Each number is 500 + 25 x the weight over its row's rms, rounded and kept within 0 to 999. Layers, rows and columns count from 0. Numbers have three digits each. The size before them is the row's rms in percent of the matrix's.

# gate: layer 5 MLP gate, 256x96, rms 0.116, rows 248-255, columns 0-95
# up: layer 5 MLP up, 256x96, rms 0.109, rows 248-255, columns 0-95
# down: layer 5 MLP down (transposed), 256x96, rms 0.0967, rows 248-255, columns 0-95
gate248 107:519513463525523518492503457526512497505483460490514531463512493513467533475525529503491508462469506548516503504511473488487547501492477510514497489522483509462518444579528497479507529528510524496490493519492489477505484498478484534545559473464501527476504538485504520470535493470511492547
up248 113:496490537516484485503479549480455475483496467442477559474505504488512457505505478457477487476523484501490525502492465453482512456502505479517482478457512470468510491493502451523501527490540522510494506514517489542497542503486516482487470511538535495509473484479487507506470549477460523535
down248 109:528478500496489514505526448509493494491458494545528492476466520534528553485461445467479501504539494460495451510476526509518451486530540474464465502528496510502477481517521466468514484482498458524522543530512499459524512515531480509497531497487508490501476519487503523511490546520507512484
gate249 096:523475494506531503513514473482497491500492540508527500469509473503481465512487492483498537508531492516493521453471510498512525557483499468485488444507510515475507478495497515555528500503532531472511512507481510479511431451440526493536470488516497464491512504503509502472532453535495446471
up249 105:477472558492521500518483553503529465495492496494524516533511536469517489468516506471505513540502501509479479506485491488503495481457474495469513460521468462495523460498466480469505538513526467524514523479522590507476518510497477445496537514512510506476484528482494532516515508491504490541
down249 101:500571463518491506464464473496509550479486492499490496483480492514497515500523490571502485465541495494497482517508503502524512518528497524502452532498549509559483467496548505524490493523535504465491511483478456477507493511536529554518480513507494499512493476487442468513516485502505486475
gate250 108:494525469530532514493490495485493483497491449483487501492472518516450451482513484539517492544516526500542471468516538502493520499523476488535502512522528518522498503511520495543515511561472443522501521502492505499523522512478467478517512512494493503537459478500501529483535496555467537444
up250 101:494476491501509530461495503488490486474450505497497495491473497490467455506532507506485532533534544533532480452511554486520526534534481460514512479459548541519474487502491492569519531506495488502493533490481455489492478485482496468538503532501494525510482483502499513477527531522459499471
down250 098:494490478515486491467494557506492548512528498500487497531496493476535478497476511485492509479515530491522538471513540482495496536482499451505498496507512480495479477522448530474473496476537516463544506519481507547509466455460479494464471495515456510462548496495544496487469518472543497526
gate251 092:527464539561471470506515505439488521523480505506474493477556478515489482524494511465502493528515532499500531501522540463486505506502510513507559481451513486490504524511514514486519532470525538481500474548475495467524487506478503531510537508528532490473563486493500506487536499480507472510
up251 093:488539496481514500488458485532523527471530514477540491488449493471457513489528525469499508480521526508463494524494478507518503522547506459521448501512484487518543490513513513507475498525524540479505518462516555556509484466492495477482466491452508518485458510533489490502474498464526509534
down251 096:516471507508485492508495513469467484514465483469503548490482477511505493502501471524489472477532459515525522498499486479500510477465484532498510507449518499465514502486579489498493525495464444499502519523523516454471495535496497506476492470543471494542513502442506564505512528494490467470
gate252 109:485537505478547513508516498509507514482514508514502516511513483504503490535502504526457466479496497462528474543460466513507480489503449467512474503515489515519519559480491504487559495456506493503443489542476505515519521503559480519505455481516547506536527471514483460503513467477521490532
up252 111:509493509537475517514533496474444486484512520453509474496501490513523520468451468488506480528490471509492502501536526519448525516480497444495476490576476483490502501556498507497489538500536499481514471506470510455523502460505504478490523503525484508486519508511499544494541482478463511544
down252 112:539498483543479522489513482517490530498527501418493474506481453500495502491478501497573467484475495515499490508515505489454471522462487510454488481512509492496475492502528513528514506488527472527522528459505516482530497504526500483435488491518493533493487483545537485471467535486476517465
gate253 096:486484499503487509456544496573460496490495544529506472500506531518514482429506504489510498544487512464472504469500502513444494507513458483510467484471536486514541482550498476474499532501482537505474518496484480461489487493500481496480485482504522553527500491450529519493524519520492509502
up253 096:448530501500535514511486469501540563506513484498477506478508503475491485490531524512516505444524523475528519518489480488492534508551530501520531497532488500497458544503477489519527489484489487550521493520517480522470527525550523472480448492492495467541465481479478463466475501502506482475
down253 103:427513526498457522475467453459489504541466551504485506535488504484488459463508461479520499492534527463508502516490486485516549509504498501516511457494541501529528524484510475508523543480508523481490495504487533474502468522514514482526490488470457521492480462478519510542511518496520508529
gate254 103:546491511506500497480492503534496468496523506479535506452469492508464506486510492530484492497495470538487465484499446539470516519487494503554476478484533494516457531443517493463521507501466492541522484545507518490526486520495521483460514485448541477500541504480490505457488483536470524493
up254 107:543485489443515461520498521499490539433521474488537537510503506498502454494518523504427466492553522494494502483466493490512481512527530515525487488474485483496497506440518498489469493512504511499505476458480493485477512482481514513530523493493459447511501517517484512511504516559490518471
down254 101:520498534463536489494504522524517468453491460509531487519482508500524456513493475491497516469487524532491493483508517494498497482526501474492494495450475499492496550491571463447481498514480497538482462474499514509472555509506483573503465498460509492463495505495476514527479476503530474483
gate255 106:535494485474530511485495507500495460500476494470497545447520531532514531501509505498470503512514461436503471539472510491440514497465522516507510491487481469488495461538511507500490510509564541487524497466482520536525479528482490455540508522507503493464468503521507487460462509483497468490
up255 103:488512526511483493526509464439491478513533521477496517525511484496535519528488525491514545511450514519512525444534495456477472525522524501485510473496479519477498459491507501515464468524525499509489534479464491508504470478455463450481506486530463471516441506483514477453510527512504512502
down255 105:426520526518493522501505460547508517495494524517498474509520503494473475489486484500518514484522480492515508491511472469535485523518490481537487490519474535516513523456465513512502503516518470508507474526501439476486529496556505571483480507521491510521543503486473508560538459475485521513